Part of a small language model's weights.
Size: 8 layers, width 128, 2 heads of 64, vocabulary 2048, 1.59M parameters.
Architecture: LayerNorm before each block, no position embeddings, biases, ALiBi.
Training: 126M tokens, 1915 steps.
Each number is 500 + 40 x the weight over its row's rms, rounded and kept within 0 to 999. Layers, rows and columns count from 0. Numbers have three digits each. The size before them is the row's rms in percent of the matrix's.

# down: layer 2 MLP down (transposed), 384x128, rms 0.165, rows 233-332, columns 64-127
# up: layer 2 MLP up, 384x128, rms 0.187, rows 234-333, columns 64-127
down233 101:541503492502494532577567456525532570484469551489528417524464483461553494465523524514443510482536501465484543467447513504485477507535497590520504542474545503537527407446536530455487524517415458
up234 086:511468510514548532568445447470423510546496476446498558531505449532487557428543492521473599471538438469539502516447468489428493449496442543541488478525447456491568534598530527458469464445511499
down234 094:443535465473521506563525462500561494436499526529392518510515485556477566480470541492486506498498459564508437485547452510502484572487444500512464547534436480513462537479533457497391467555542514
up235 099:468499554506481447501409543458460483469463455518478527515514546492613465517560484485473485519508550481549519496419495454424426553454473528496486431477472514471488451481506495481507522579517515
down235 103:481480502497511434545494477488485439534503485493529526417483515484511515518496448495530504480499524600542455527559503429471534521476505450541455548499538433488498559404496418469499463553531570
up236 101:528464554506491502501445568429443483460487529507495499503467456505545535468408536428474513469524546487500576481466506485472491517456463514519454568528498512468572578499517408490449545553471499
down236 100:559482526436523427557579593458470451533549500451504488466530508598469469509472409491439433539430449488459509565490510460504442468528507490492466559503454459514468504543416524475481456461563479
up237 099:559524513474509515540513540473542546449443472488564429541429440427490497492519467478497459549490504497488512524421452440503484502544502537445503486546496490504534529442541473455546528488542497
down237 095:513535541437493420468500481514513527487491526493539493479478522589483424484546582470501524501534476567512473483542502558563425491454449473504424508535548528441494522483531586516515603520540545
up238 107:560506494533475461553468530469471515537505462496542509504472518506576468444560457554542469545536414492480415492429554507461552495481510524477505464512518470477472498411519438558483404539423541
down238 113:558532550580514373513466513559496472478463534494547514472460539512494511431557538568497468527492507508467464499486491480471495437468457531455496488493506488466497467504541502466509494503505520
up239 091:461513554518444460382529425528518450497481500554427547511524520560558451459530487505491559524483492486515445394555509471515458519490469526480485494499436465558561479477451455501497463478448469
down239 096:448474541540483467499502501553558408523517480419473475560489538450438527527482535479626503497498535551466511518485459468496463492579488470530483541479421482510539426454513527490474563503466488
up240 090:489482396509601448425477431555558519424513428524463574521519441494538514435502463492511530472499513547525482496463572486522512544452505589535491569495488481497559532429542514491505564515461458
down240 097:489471502529453412536495482521493416516496500518612540444463511452508515504558471524547525465455444493526521508511449495527480551524492419534528511425442474492487522463492507512439445488534477
up241 099:491526510569489489419526397490564523490514544551457452508454516472546477537511459523512541551463551428546473486494478524444547497560508430470484482452507543576523508555495425495554571541516518
down241 103:518477542528509496445497535500523393567533452522555462430550461467498545493543474507556475507468505478498496460524503461457553474541495493570499469560524455472538520546501471468473484506430457
up242 099:497482534524466498514527533503473530470509469449482429512518514511539539559448534570482551439553432435570525446467542452439489546550482471515505490453472494491476479515465437510505442472565541
down242 121:523405377458509481505518488495593466518511500524543486482477491549547523509493550478564531493483538460498586452425454501483540530482493529486522468508385475551565447514452512471548505497399554
up243 090:463359502509532549491399472478590411495545571488484533537527554532481448463476496507518478550504580529464514497475459480524487554541510516512419517496540510497578523485520559533446564451492523
down243 092:450509492544498428477527516495447569501462482483496517465535424498470514505515544515470498467512542477554511515507490553474543451514495438553571554523494471505483510485539444596499453497458467
up244 101:499520533530363518485468515553539502439454503485496555471520470502606517515474497460501510435543588495467502502467450497509510557498541600489558507484542465525463462492478511482494488527488433
down244 089:462444500501547503491470546526554452519515505520469460535476491416463545503490504474550459480460535482503508565577553499468459463519493430499474534505466476382464559539504473490510440430499462
up245 109:514473507529577566503459483468527517487462515524533484419533478540488450563498460402521546543507460426529551459495537424539504497452516492512505473467542459505492518442407571515483521536478552
down245 106:544516463493523469460433511426519597500463485498564492448488554503437415549519532485479551499469505468542615571504556478450551465495509550506512501444496538473492486495449487436466517530493509
up246 099:470493548463535524508506454516538538520456515492456508495482539471481543501491496547522477496472496625550465472497486489486430443493445517561515379445526562542453537448526453565478559523510514
down246 108:496523477463463465395540473541532458396473532463505571473530646469521501524520500512553547485525477504482523541507460516448486430535459518521514556497484527473495520469525523500588508494505482
up247 111:476495535434527503475420477490545475504519466501495528569462597513499563510467479480467500601547447517500567440533526458491478453475474490526540523538439504501440533501368540475482475485474555
down247 081:477487448524484498483472504510493533543491541453558508513476483493498471437547513483479515558431578595496498516464508475510519470465466510537510516490565493546587471500562454435527463482483444
up248 103:491496529522461448476537485516464530532526475482487523572523448524573496498497489526500431500502474532502469520466602486492544434549510578587491531500471536517461539544510527470532531510449531
down248 112:539485542501460478446528557460492515491584493546493477535570505576518538447439472509516543522471592506533444510471550504448527489493435504484506481494482471531437496526420496450525561482549541
up249 106:523501557450518507558562448475497509523563477482479520466493516428494475416535603497482524495526517495514550497470476526528581488535489456524459504477485460523517526483471475449491516524537498
down249 106:503517492437549552450533456504525473454488451435511495449579492539501573565501423487478445447495493501519519493450495521476397471497494466510585549455540592513503490530618393496553469491493481
up250 085:487516600565507503481568513488502400474499565416467541533505492530499506516490472508552502533476516490512546487495487473437440443515498450479497507568519531495458554459534503510549473572512502
down250 099:505541421518496468555563484500511474541503475541459483526491517479460514442480480482545504550544483536477446552510542568526433485490538464457517487560460484513491483430452494477479537557566543
up251 095:489487469519437507531490501407477508511516527520427546532522508502531460527443479490441476441517509451508484503479464537552499506600548533504491536549570571512534494544440503469377530484509493
down251 112:429517480464433492533536496484479454480524495532474497484444505549603452464454425504548512491508538538511480521488494543516465437504505476505470449598491456520502519495482524495468528502448501
up252 101:506467489525484461551481501546556486519471509518377436503448475525459525475519500476492478541484584524504532513471538544507542523482446488484509433491426506526438547523520454439509453543499509
down252 094:494548513500430515491516454567531475495593508507507571515514509487482507524482501454551448499469405498429465538566563430522438532465606485420514491509543497446566515475480506422502547548523515
up253 095:531509501565426501456521495517455428477494548497564453618437545517494465476487565624441505460538455484465505478507449470523509452461535542471479456513510441498515441494490468506545495564482495
down253 099:508555542447549452512465496514474360507521508535592553459498543435398487499553482426556544540455491451448543522498505503481508503514531493475492501456511522508487534448508502467484521459457509
up254 100:511508422531495433500493528463492548403494507556424520513463492494485493511541515553490514460536599501518473472462475463458468537510492516450531599522475505502547465550481528483508440519472532
down254 085:487546439447485566461490513559472472505497476552532500434482566451444444477521510506460538455511551470496497506552526516510519541506464551486457440520543500513499481573513492496571504544455463
up255 101:493524507458579442466467457526510470534533551498493480519485516476440403526542488472562494484441557554497505466539565468512442515524483510450469491464515521443548546533471472535504504456491597
down255 103:522457481460491473515496480525482520555520473482461535446509507508509481513511445473435523503560505436476485589481505508513499523443504505544564514487502423469574455489467487467556452484453542
up256 096:518518528539518522511437436505503544551465494571451461449472479477479619492472507509438485517479517475523502497508491503519523534479511515503534510443504438601535504493461489471503490489490537
down256 089:471442516520505517509568553548434472525454548498464518491461515559533503489461491525475420449538539518430450491509517572509506468361439453494492485551463556512530502576493488462493479564546515
up257 101:486544462460540589528426460492507451554503486504522509496484565476451446407518444574501561514492516502514472560478494526519520535545414575467468481503496501605520541496418492443503484452508524
down257 083:472449564576429443498494539528509520486497545481497547502586459525575597518500541407534524507481533521486509490543506493506544488441491447427567554524500483430473436528568465537477518457477441
up258 101:503537530524535502490468480481475477418518515506559571512534518489466540509477474556468489499536566451567540496417515571429432519540516483481511480566478540485507493472573516516484473471523451
down258 094:514590464518429463504510538547517519501513513509559576496499515566460445512533539517485533452578495501494522495425503471530380516523482545448443491522497510434492524515484499501485464470465411
up259 087:464455512575569515530444465475496580613488562472493524523531501446520602506484569527456464464507533513494487548490534431485419540450503466480445542512493548507546503485492461525560467509472454
down259 093:445428499461529480475456493529560462500536471501614471468565562516585420499476483494618503498521527489533552538520473490559453469487480491529574494443481524543461500510496478439482466554529415
up260 095:511491484479532526419503485538478483509524463571421453492448484516544497492447537475495501540519444500472483548534464504525537483461494513525474435509516493557431536395445574547489491469470490
down260 098:509508465538506523558501543481467595515493467496567450483530485469552523457492509516469491502466526506459543502461502461446501464558485559461468636503457547529492464551500468468573574491475478
up261 091:504502486488551450529466439458529436538469471517417504513525505588505483488509506530435503446500514477452522536492477497530566467491432465512530464474474515538563489541473496525439408446453458
down261 091:479479514441473545418557585462489502502482539476634495451501458515504512445522486512554502551497533473491543501498422533446525507500485513397485554537495486482460524566517483530444517481563527
up262 091:460488468514580439497448458533553487525546470583501524506492518554508486470445454469486533532496453444561475471493479547461472458493453557508591540395490516462473493531486505515472508505512545
down262 093:516479534512517504533549557562498513507453559422516481512471478532472551499548498545449529476394517475448531513519454514518489498559567559598442526461521511443481591489547482473481504460481463
up263 112:466452512456493503438464524530460410494498517523504481512552443550536464565471471416425502513489553461499477498529494383502579501491486505494550412486484568396564508499511529525552540490518514
down263 103:438526424463495503491429459483542564509518458473539477520545581440443450527504579564533539520456530464449518567476492487447491507560515511433523494519523507530487458496483531498593580489492496
up264 085:545482476478528504510541505503432457470487485645445493540473540515452456434491457432462520482502542577520529462579505473486451522569517503531467497473442515478519468458483543550521454585492550
down264 096:489508543542499467505484496535524441551499442466550511527465460484522496500457537477488505490516510555512458456462472465486557477461414521473527551537498550462472549520518526488512489483504501
up265 097:504508539491526571444483555484449521488490569523547499584499521543469530480422487466532491556527518527528492483489548486477417539475486499479496528475454511416549542552474491560519512411456513
down265 100:490470532510494488477491463450565448492566487467471460493557517472440482454464513483484620528554449523456544449502561526506533423528456554477450607483469510467425496506435514481523532515599456
up266 099:540574503533557557511511474520561536528507498478562474523438489499472505560434500523492514507557489600448509474409539456524486492460494508460574450535479524450459574475424503515447518541450501
down266 103:537506542479492549458575440494548505503517532514463483520481438445578532501497488430462496501445520606458482488528461486522598445594510488463518476530479496469557533403498519514495421459472516
up267 112:479562521528435493563585492491481506561478566474443545424544454470515484465456553536533514484577467499467544448536519510527546540521447523543514537498491488496493468528516541476515499591523456
down267 118:494592511526475531564446482527574455515479535477462508486498539504453497445470520466500498452559494506476519478476477477480517506437453557585482510503459473482443518536492508495519537497555492
up268 098:563445444505509503528482507512509463486525533459440514494497512574513536472531540501485508484482497459471529408530474490506464456533493451546497457453544518425493488521543514483507472494478488
down268 117:470465492589483531482478526486437454486537510510483479454519434510462519516533519497494502542585545576501518520512459483473502461507510504487530499538529494459555452545440549461544520444498478
up269 103:510552539528510608522439489500508482494487486505497502511471496513438449455522542489496517493454493517468534514465573505488506495463471569516399454390513564530478497541486564524528530457480483
down269 099:472526513468488592457431430536507539508509509530469527465517452511524460519469456540454460447448417548530454485503550497459506494487553453435518578547534497500570495540572445547454443436502546
up270 093:482440598563516547522505452536513489479470511535482538492505523488444516515459564443537544506462459476454488515514487536491526540493482490547469455368567479453531504473541501556380504488489496
down270 093:480611510496518499586568483458494499514490375465469586516513442553470534465471487493491442518540486532467477580537397446479504508509480565462516534523494471442474477462474534485478545480578556
up271 103:572538514539527486510513504496521480511508514440540503622497430494535481476514456414598531467428438478513501516492520494409558418473503476505538544470475515559525485493489535575574507608492491
down271 100:505461462534510559470445495577557545476488444474526436517517443521511469559472533494521506525475502542530547451547500526493575456537512503481448497578516503503535582446537595432513561533433491
up272 098:591558507447508461549511472499483579445608547497512506514530509433504483468525523452521441504463467554462495512461416473510512489495432560560508496509602507477506453479461506527564495442428532
down272 110:496528537515472487460440511441518544441461554518474480525572463532528499578537517531505463490493493459509546557497517518498478432508534526501529522493487573516560446380511494556492472533476499
up273 104:496500425524530520555490461449502491562454475518480565483553560630559544527564472507551540500539486566498512534546553503510519502531486512469446423486449506513542531470486454576512573424473451
down273 096:515497520531503581460492487512515483521538585486493482561529524497525494551553449502520483528577457442512489584521524489484504457482525520546459519498544459493515537493442599554466478481387461
up274 106:545547504509479487502550548506483455524449510514519487479487454489581437457451493500460541554585489446499427462515588485452555514502492520523481530503459510494550503504505438415474463516502523
down274 106:480496422448470569474452482461500516496418482531460529493500461522476544543566500498591554457429506538525472513447512527485455547541439522521527519475479457605543448525510521531480500503542461
up275 092:514470509501525540535509516491447551527479469545434502515547572563546627511535566424464570465482493532561479498493533410453549481463504476467442538498511423467605479485463490475465480512515490
down275 103:477431488533509658428431536516542470490559444495491514497570533549541499394441470455467589496463468502506500528514542493504485497467489502466507525506557512523483566487507543491496521522490560
up276 102:524453448418483458448447486487436528499427481483469455551562488477504508470476487417488494551500586508589486481513495547403474540577479454457536485497494554483513512563578443466453495525496526
down276 094:479517607493485469544555471503545586510525530465475499547494540458490496508454530518463488552476448528507530511562553496484516546478452492535573520420502473546486532432483548516542495467457542
up277 102:484516453487512561512487507479484498546432575485412476507461538526538496487536540463487587521499519497482519477553451529453584549505442559506418509518475534460509478486514491543468490446602573
down277 106:553520462508520456519463536420517483510542470512501556530474564410472477557425520555551443519565521482509476475502509515497522539526461595507559454494471496527470565498458534558533511513505458
up278 108:476464504495509517496473506463422491471465489426555551491502541581469459457507497462494493474479498447569494439486510470469535544584528455464495415453477556496494511545372455544494550543560539
down278 110:504487503411495472468475475507538472471532525441509480561554620526544468527499498490542521533488486499528562482500531508527489453592532425521467513518497469514549541452492452512392554507474471
up279 088:535482485444499515433446479448508517497470463500477443531554436522523446516441476540515597449468461498497539502603447468510509467456493538408493483460525510484499478523516465498530518514502495
down279 094:471516553489501557531445466614553513512512533482544489549417489480459474538492487504521508479487560501482442511527476553460469493491417489481441519422565535499511441531493557531464386455497488
up280 131:505533518506495506467496516563522541498551510547493476608538467478477484506520447523471475546522475463484540495499499488366540500486442499451483464491451576508529517462509471525516591515518625
down280 107:476497500470488503562577529561530500490542564471502494490414463456433533411453571483534486470521514490468513524566488542510543507455497530470495525541502499459521455492534535520469491456501536
up281 088:515482417556560508487529515509450517460497522547480510531547521421526511429537521465497478449502478497516546533518562460569469435509439496490503449470560473478508545441531492425460497519559510
down281 097:518488527515442504420453438412507532497488404540451496429465560512427490440523478509462511442453510481539499462460508609442534498508460501507536532600479529551502488529486503529556525471470460
up282 102:488553488592530531566439510584591467510401514477445487527496503513563492459464406460491491436499407464485477498544525407555504491494563531515384498481485516515547511531468550500485472523515533
down282 103:537461472566521502531494468584587511515576485476457502484483418479524531516474518422503520546533506470475498504484499434550545528474502466544553503475505481428482484555526508480542469527522579
up283 094:468542420511521519536471410535477466495496563535465489490504399522457518462508493500456533511452488540447507445435466571489511485514523437534507524455526512504478551498511540512499517507472436
down283 093:486463490526495491443560466481567548600471498474529500448557537530523531605518550505479497442498516479479514511572500497483578443545479501443517514592448454460500488576543511536504456435462494
up284 102:496472537515478556559538507565487505488507525543501461498526517504485550500547553519507485486551488447497540458497528394462443479480490518538520473382513481564486506591465466554478501556517477
down284 097:403477524524492548457416518511545524541548489509507513396535536504529538509583502466553519514463480525555496409470509498518547513496493460508543536500459526518504480524466483482546509447488501
up285 135:527472477485490524534507527522454508537500526506480522494474454552479466513465468525493491465521503495517462520544539452508470438456513579491467558492529454575459475546509581505394487515571433
down285 119:542513549445583564462488477489541474520428511546472475508449420473514488487535454541409451549402479533530450531499455483509446442522494415508488471516489508499471484516510437466471499500494520
up286 089:502545508512541461527494457453547490503528491473503448533541500591415479566501487487509470524527452541443474477473490491599452521488482511480414423454497527533542506454522509462471528417585496
down286 092:507429543487535570572504510448505511454487484531487460471467504472504476484475501468530429526518495496494439532470580524465574441481492447446499494515528450490517499524507475472516537526533532
up287 092:496517516512435553526476513490443479401503489442540515521519492511511523510535550540551487457504500490518531514462541416489563412515489543548430503523435444459587529499403524494554523455445471
down287 111:509469510508493492400563421519421508541513545490494512500493507487453505541416493554486465593464567488472469577439507461420395518522565545561489427526488526484498503445472472491515540517478512
up288 101:512449521497490525449484515501529536526513520571469487514493527536512478553530504456484472465517468466490538497508505419433550467473511622406546497428476584603531482540581501500529521504486481
down288 100:483556585460427499497482485487519495491469518473501510491540464509514476487493425552412516548554571471402470474447549479576513502473605451513583462543469496472525489466402424465516456531453495
up289 098:545508530485507446492567480462494483522530513566496555464481509513481482509440531553509583464502479481477448467510459497529479445512460525570457561529587500474532552440494585532571447524485435
down289 090:458524496524465565474476493578492582522492549484520448551481503458480480522494490547461474509507487458503479434524553466475483503475531423533469479485537575438488466507535510549476499544445438
up290 105:513516471529478500548502497583491504487434500463498506556523456532545503532526531490492585584471485561445551478457535497533486468586482568473497467497473496470475479450492481542519480441442479
down290 094:494527522569492528426550513498495575559562590527428470518505502523511503517370508484506502509510554530434445414535486532487470523530496522476497408543407421530536457483538527516472529545502504
up291 125:509508488447547490528521442485441456454494465504524521480514458503457462399500469498511565530570447495493547490534508532459542441501488513547462492578520503487459497497454470503468428556463524
down291 118:510501521569541519483518422515520530512544502452461453550502478510484522442440531455411482561530477517527508557470495495467455492471547459554521483492518546511419448454488503515444531502473579
up292 098:506439490520570478561473566510468519474460537503483497519534487488532496491525502482414520519493479504564550522518534551471462490554554473452517586479482456465527537532535541451535433577492512
down292 103:534565509589477470504465521429485512515500516501524539549502487510477479463490560521614487469515474483421479472521458443559514465577607544531524492489546448568486481454516431448472434440473517
up293 100:551443560586523458503450421454490483506601473386537465489445494501535471511480496507435494498476520508551523555502496462512478526508474504465516511480402489549566504543436513497423541507433499
down293 099:475447496463543511535520517555479485494560529575458530522405504450505495487476500493540513492492494466468508502542495591466506470569511507515528548501486471532429522588478477497450441514550513
up294 139:523511537462526500538564492531513491503483445595445427531428562539461465590536576504488512429548494493485506515534545548462504439492499543501528500461521534521547573482437510538516555505521468
down294 149:508459522482429531515503465504499492467523517515465473566447544563471504495538511554456500507511491452452505479494507507483552469543430444580465539505493614478448523463441543563565476541512459
up295 099:522460487457476540505461504502490463530571537477511468532536489483528469540487528517511539537484496468493528510490450508496596467496567482580467445495434464490486506569527467457488555565442515
down295 096:498528505503491525497489488380476459511481543474575526434597467461455504487495498591521506485548452414476423520509419496494559461487546513561519476455504473527470492548434537507471478558537531
up296 091:585509532483506532580474544509478572490564533434476432449525483468562492524466444525438484527536517521437505519472506430506452467472490489571490477469575617437548511494474497498482478554560575
down296 095:477490450478482528451524550516505422488496455541520507539501485458438492482517581530543503534443506511551553499521525521512552479406539468502502480548483489537489463494541461525532520506454556
up297 106:499515517429529469437499508462435570476480556444531554457500389485451468514536521442484538433477452502472519519484516539529498476474495472475513510536514555519432639561518503488526537519440504
down297 102:503485521469454608452502563444446548478511509504458483488521506436535494523463559468542495491463508439451494445564477490541473442471536573462480488479412415505494508481539531513482459469528513
up298 102:456487524537506521484562470503476462504501477500510545488562469538497533509523491533463519469411577484516536548541525422576507509474454623534415398490486545490501510523549487499518497568466465
down298 121:496457534459562486509564602551484514501543562556545505524560554455534471489482498500457527481475515448465516459485497418493470503466469560486467377501525527505503467479523508495538490630514530
up299 090:603534528546498499515489407505480464437456558492543491533495443502499546501524512410584507503517511454537516504506464508502528501425436514467566508453535468518482507488472440551574513495516509
down299 092:440500501411533571561521479502531540538509434547513511508478534505464569473507510520441549521487482563558528572447492526558535511566488452532515519510518561447547412519557506559453514525440488
up300 111:483433487477451538545508482440491515504486533481481510464553515527478458475498485555483509502501493528536479406561571543468575500588479561486454498458474518534472508574484462404486489492532523
down300 107:518524580540526469411505523520496586449502463513493487481473498539508468481548457528500533481467465498474420452477476485516388540431536541502532519472509506402504467506448531439469598446519569
up301 101:513509501521514468465516442558505588491565490531463523505498516507442578482506511562508525501517529512447504599442566468507478461494433518498456531426488465519473498464493502570457498533517528
down301 105:508511504457484442555484546523545489495535466531540530488525479534529476492574523504465531478456456515513504538463471566502511379513512508451468536454473509542430489525464508471471449462489466
up302 097:454521539557485485461553558502498455486506502515504531453435528523537482533447519485467507567451502407570563505487477462499503474464490492494505419418477587494502471401538535491526516492519551
down302 097:486495521576460508486523415550538544448498493519434429463514441461423495551459511478478518481522483452536575454464528511582496470468491480539490511495512484441450503483408534525506534533414416
up303 093:440473557530405533474448470534509434551457465516429488505495551464503482469514589564503552509541538505549531510521489541513440514528558440467463478531530475492571535503460520539515499501523514
down303 087:533517575504506453480432531558500529458540537562533509477517403503544570532467420568543508517463475466516450485516500518536451503472478522477540475369481494522528509524528513592414444531474528
up304 101:479520486444527500454505510403512489624494582479391510519461509552493517475511497482471562491496481503451488506498485496512538534536489479512434497526521457552486538467450559507490499432486491
down304 107:434523559494516571531509504580512513528493512503629520564514505498542525543425555501551451518563413532601511439522473494525527493443485515505540448473445510484511475529500561522542509493486506
up305 113:561478540498559496483435446543445479529449460521479450512507431510455536554451457566482475530467496506539477508560489546419573528512475508538500509544543473459543502498555505455520477370498511
down305 096:534503499523473558463476471511498487438534445514471553448516437460531525529470439543415468503529462630491531501552515398559509545468478525498506503501508499482493443524536514493508415439565451
up306 104:514455551467537548431536452534574490570511471558442445518474522482453427547523485495487505449493522501500524512509515549457519538492537487529506576415494486530486529464411563500527487517501431
down306 101:507472476483523536511514566511525528493445496508504561468555516557568585492557533509435514515482550479540508525568556457529495485572479531477489409501478551501474541531483424555457589498477454
up307 099:512481493500531456536468511495512487471639525475552498502555435481492538510533522461505510536425527508501520468480429533460456549566473433497503556543511490540533618493501546524453560491513483
down307 099:470546527488487479532387515508479502457501470612505470459476554489466501509499516513515496503473533471494523569548504518552489460503501507488459460489559461543497566492487563573524564537514476
up308 109:542522513509455465468522507546520427479477496510462462492512600510496461556550486469477471454517463538511486516520487471451524540564555575513452462620532503498511485524480454499499636525537501
down308 115:527524473498455533501569493516478520551529515481572537588500476505482473579540476424505501488491513445480467488542565478466506530488495529532540497515437550500490479507497487460476512570485536
up309 124:485484503509412503525520489480462501500520544509515499468542490534497464445495526513490612585549495485490518481512486511502478522553463454456493450520528557543517462539449486535510456588451483
down309 123:501498467548525470505551484571562485554467519489494461484614520442511512471465557472522514463540477481456537504433452449487509497536495482569478559469514516480510519493472403532491497458551488
up310 098:584522473468462484514494490509527477509569575413533496505519487493488507470506500510537487521461473465506470475558431463526462474462507448509459466576537455512502467463426483496526459469474546
down310 112:530457452442511521490495477477531504501487474541418579452495473571505500521546507494457478569500466518486507524463450437479538462466514529512503496416454476483510473570446503472595471492492493
up311 089:571509505587493531523498460533544524505568487599545466473477511488458513534489537536472521481419564477531445527557534528490512482466503512497496470488430527479541521545456563446448491507487500
down311 097:494528542504493551493513454534520482425486577569477464565515502479488489529449524406424452472516484483431465448573484456429464538479467459471541497455506502503542563489576404500534543547540489
up312 090:461429467437443481415476422543554551593456541466370468501493525506442496506510535479509484497547539559552538522508461496530504510530484508510529480462476512535479552483415444502515526446453505
down312 098:524577497502550481521542553525521499485498481429548548476526499499541501489504484508492481496523489481481505520489542493470485551504526581468429483533476500503539486426529515489532607502480534
up313 098:532483561505446555413485481480532557471489520482474495540507491474473563550484541457532510434521524517504497526486523537544592455469535433442465482477599522488548567486546472506564600483471471
down313 095:545497485513480562561473458473450513515542487490498521505509514469553571509435418517526537603567448471516520427518448450492479532534473535482506498554475568489470457470508450496441531489441457
up314 096:544486480576531420436523514495497464469565558504477436548523483520518511444524510503513484471485513484465446536486447524599547486438522488462507490417571459462542533492505514512525480580487466
down314 090:480487479415517595459424503459491486503462473503521537484523529540492501478474434461467508478542526534582481464549534505473503527465481526486471467481483544504533352535456545491577511520460479
up315 093:493527535481417452565467446442552454518575597453462477463524487505465536490465517476502476554529503506518478490525459537537533509478437532487484506507491468525466553466518532505474487473516543
down315 098:488549584527468469483475521493541460382463519448451499527514541445526506462533477522450431528522467425493456517520425515496574452462489504495459515498499516518432539499459467538486471457520498
up316 092:495492529502413513554450449506462576546521490469476530463544508527548512473549442540490498494526478505492510523521465544487485486506477532463460528473564496567476538497468498512492507491512503
down316 103:486355465506510520439492518475516480446490491531531444585488485525521411477470515597472459493496504502482524483549496527443513522554498445517514497488509483473482495469524458513527532483535567
up317 106:497471452483533543527514449497424523546432517546456480524456451508518460511492552488423464484597502505533482558476494500482487374505429447552537494512548499473536560394462493561491498526577442
down317 108:551519516498528547504517537452472508500529436477497451463534450474516495481531467545442488491498527480459428490491521531477535475513484522423528559584512610479511474531486467464553480487505500
up318 107:570494498492518548493507547490529538483500488493557555455560538459528449536516437471566539463505551522491611485509505433453387471477484480432509412500493533458445496486447518457518495528465557
down318 103:483479449557542512537481564594503543468527449417599495428495482421473483536482528540500527526546523523499512496454525539533455494510473456461498560510478494485498475512496485499527473512539494
up319 105:455469545503572497552483516519458486468494573500493496495547464535526429468530518517472566524492457537509525467516519524503489565620516540518491533530493462509540536569480530466436437419492514
down319 097:563590461471454519501473524465502512469459433539482413446504418494413508515423465520526547489501484453492458517587425511465529533513521545497503531560528558447479502447548508527502487458471479
up320 087:489481479513501536519485518515513516502537476534485495513499467526495475545493389471547485584389466563480505549397547508499532433438520545554464486462517544494471491475524501485523534569553490
down320 094:389524489544504510479532456499470477495504377519535500449459478525517451539410470484520477553488495477519533505557526474528557478472479526511499456585454483486563517551498503480519486485546519
up321 096:472518466479558550506485519494479430518466534554466573460538570504480525507487431486481504543471538409453597478522479430520510470580522456479455446505465512562601451525546486438483505553536567
down321 085:530527529559496463513498484545518511512474490476515475528482488480431561480443496492511434512466535498480412521499429539494540474445428467569526503516491483487508503535552485621469502485499489
up322 092:468516500570514488530491493490464507524475463480474532463411513525515504523415508445531492484524451536577500519426492429420513404562540477464482515541499562571501496495468572543490480475482530
down322 095:476566439481471509529509509433455536520534498507464452479500492448499469481533477419495551515511559565491492442601471450575441541536426404486547495470475473517436516498540473551515507560539423
up323 099:464481509469511494507440539546558534502531431437508516507514503471480502534519480568503460447493523503496476544491559419469521484484447559530472530434555518485399533526463493502506555459500548
down323 102:460518501428510522512471527495496455524401471540576459520550502533516496451543523462554526551485495513551507501558554460472482567462554496508504499458473523560481545534483524480437565543527499
up324 098:542518511454480475565480542532544531524444537546462514532529520515457489539504441555454493473485551491503504540495546508528441473480523464527507509436511508401517563467452511574560488504482476
down324 112:498469552512570441475531574533529516441548507506378497529454527534523487419540566473540520509540429474431502496510461491511567567528498513532488498533559582545519449488514543476496460522460489
up325 099:496508531477519536489476458514410519476493540490512465537490486495477522411437561532467466561530526504510480419459541486534494445498518525436476470444578535506476498540510488419563455543511575
down325 093:509552569489528537434549492501499432531440508517529510485445479496421511502454586530483495550515446562518444455505434520504552471392490557488481469501554548502491433495453519494509503454460544
up326 113:496463515463500541481497508487513470494532464500509482503469522512493367472494473464515520468549467456513533582531547520484468453440519497510390499479429462456521504535514549525441512517502531
down326 105:535608498489500531459451486508467455452512510520418458447461541465453493448507440521500488503489500470504538546501516554475510470425513522507512520443509505498481456527486475473501492470490451
up327 095:523507522512533517617458479572493466510573558449472440478582542486435526495386520494545496552517436437512500456482552470497458498519582464538527487532470566530472502457437451555520532518526494
down327 103:584488493490446496482427497498511387574550491487521520495565559528416504499570534480587532539572484498519528490463441518536465500508468473514474490527475446453462506545510443545556442458503498
up328 100:482572477548494471561432483469422517489576490533474623508569471418516501488468486508520514514504512530514472490498509500430528526493482477467504503466576484449540449455483467530460503481477485
down328 092:481495528452473521473530545448516502495517417479512548475401474522481546499504418466497530538496516455488502524541547473464538455474477540456435459475403508536451520537427535525553443473479483
up329 100:546462474475510538479496501407527518527471580463513534519526526508450507461538516528521477529465576495532525461514513490460478345592481519457493520492423548516536473540571496463473515518502487
down329 096:533460472560518467507489538492509545498466495517510600526475488491474544437504465460511556495461454487506443522511589513558522438626582473402502550500489455471556451502485511579557506466466566
up330 108:548445463509439507507465460584468498506442439496466476530505505533532557546460502532520507447461454495467587503506520472467495528534525483550463481495558500561583471571474478568464464561499527
down330 116:473415510541552442546488467564467553486486515485485521536528674543477516512500534509503493471502510505448559504490591476487522483516493486506564506507539513486493548483509488480474539532455533
up331 101:493534516534477481583448492490519521498515511439491578528520539532557549561471545551474485543558519500517490445400516458477469449538504521431487523497484489474504475552461479526510567533497437
down331 096:592491517476478484476521488479497553482441489525445493548442479464461504556470465497494441503471481528429512432472532461428591477461528481573476514494450497482450537514439594488452537475470463
up332 089:502445516522514438507449448457498497572461501549465452483461475554488455481506492542508550505541495554580521496510414466493519587417527553500500531500485509626568477482507476497539497501501487
down332 094:537450546540525505548526424503487475496441516453438502543477472434511516527518453449544528508506452497531510517503504527570597535553459486524522476529472438450509524520462533520444543492551494
up333 104:506446455429538492496512544509537508527483542514496531501478478524444514454473440459458540454522489436475567484582503517481539518477539525549434478542511515493482432517493467490519550558488478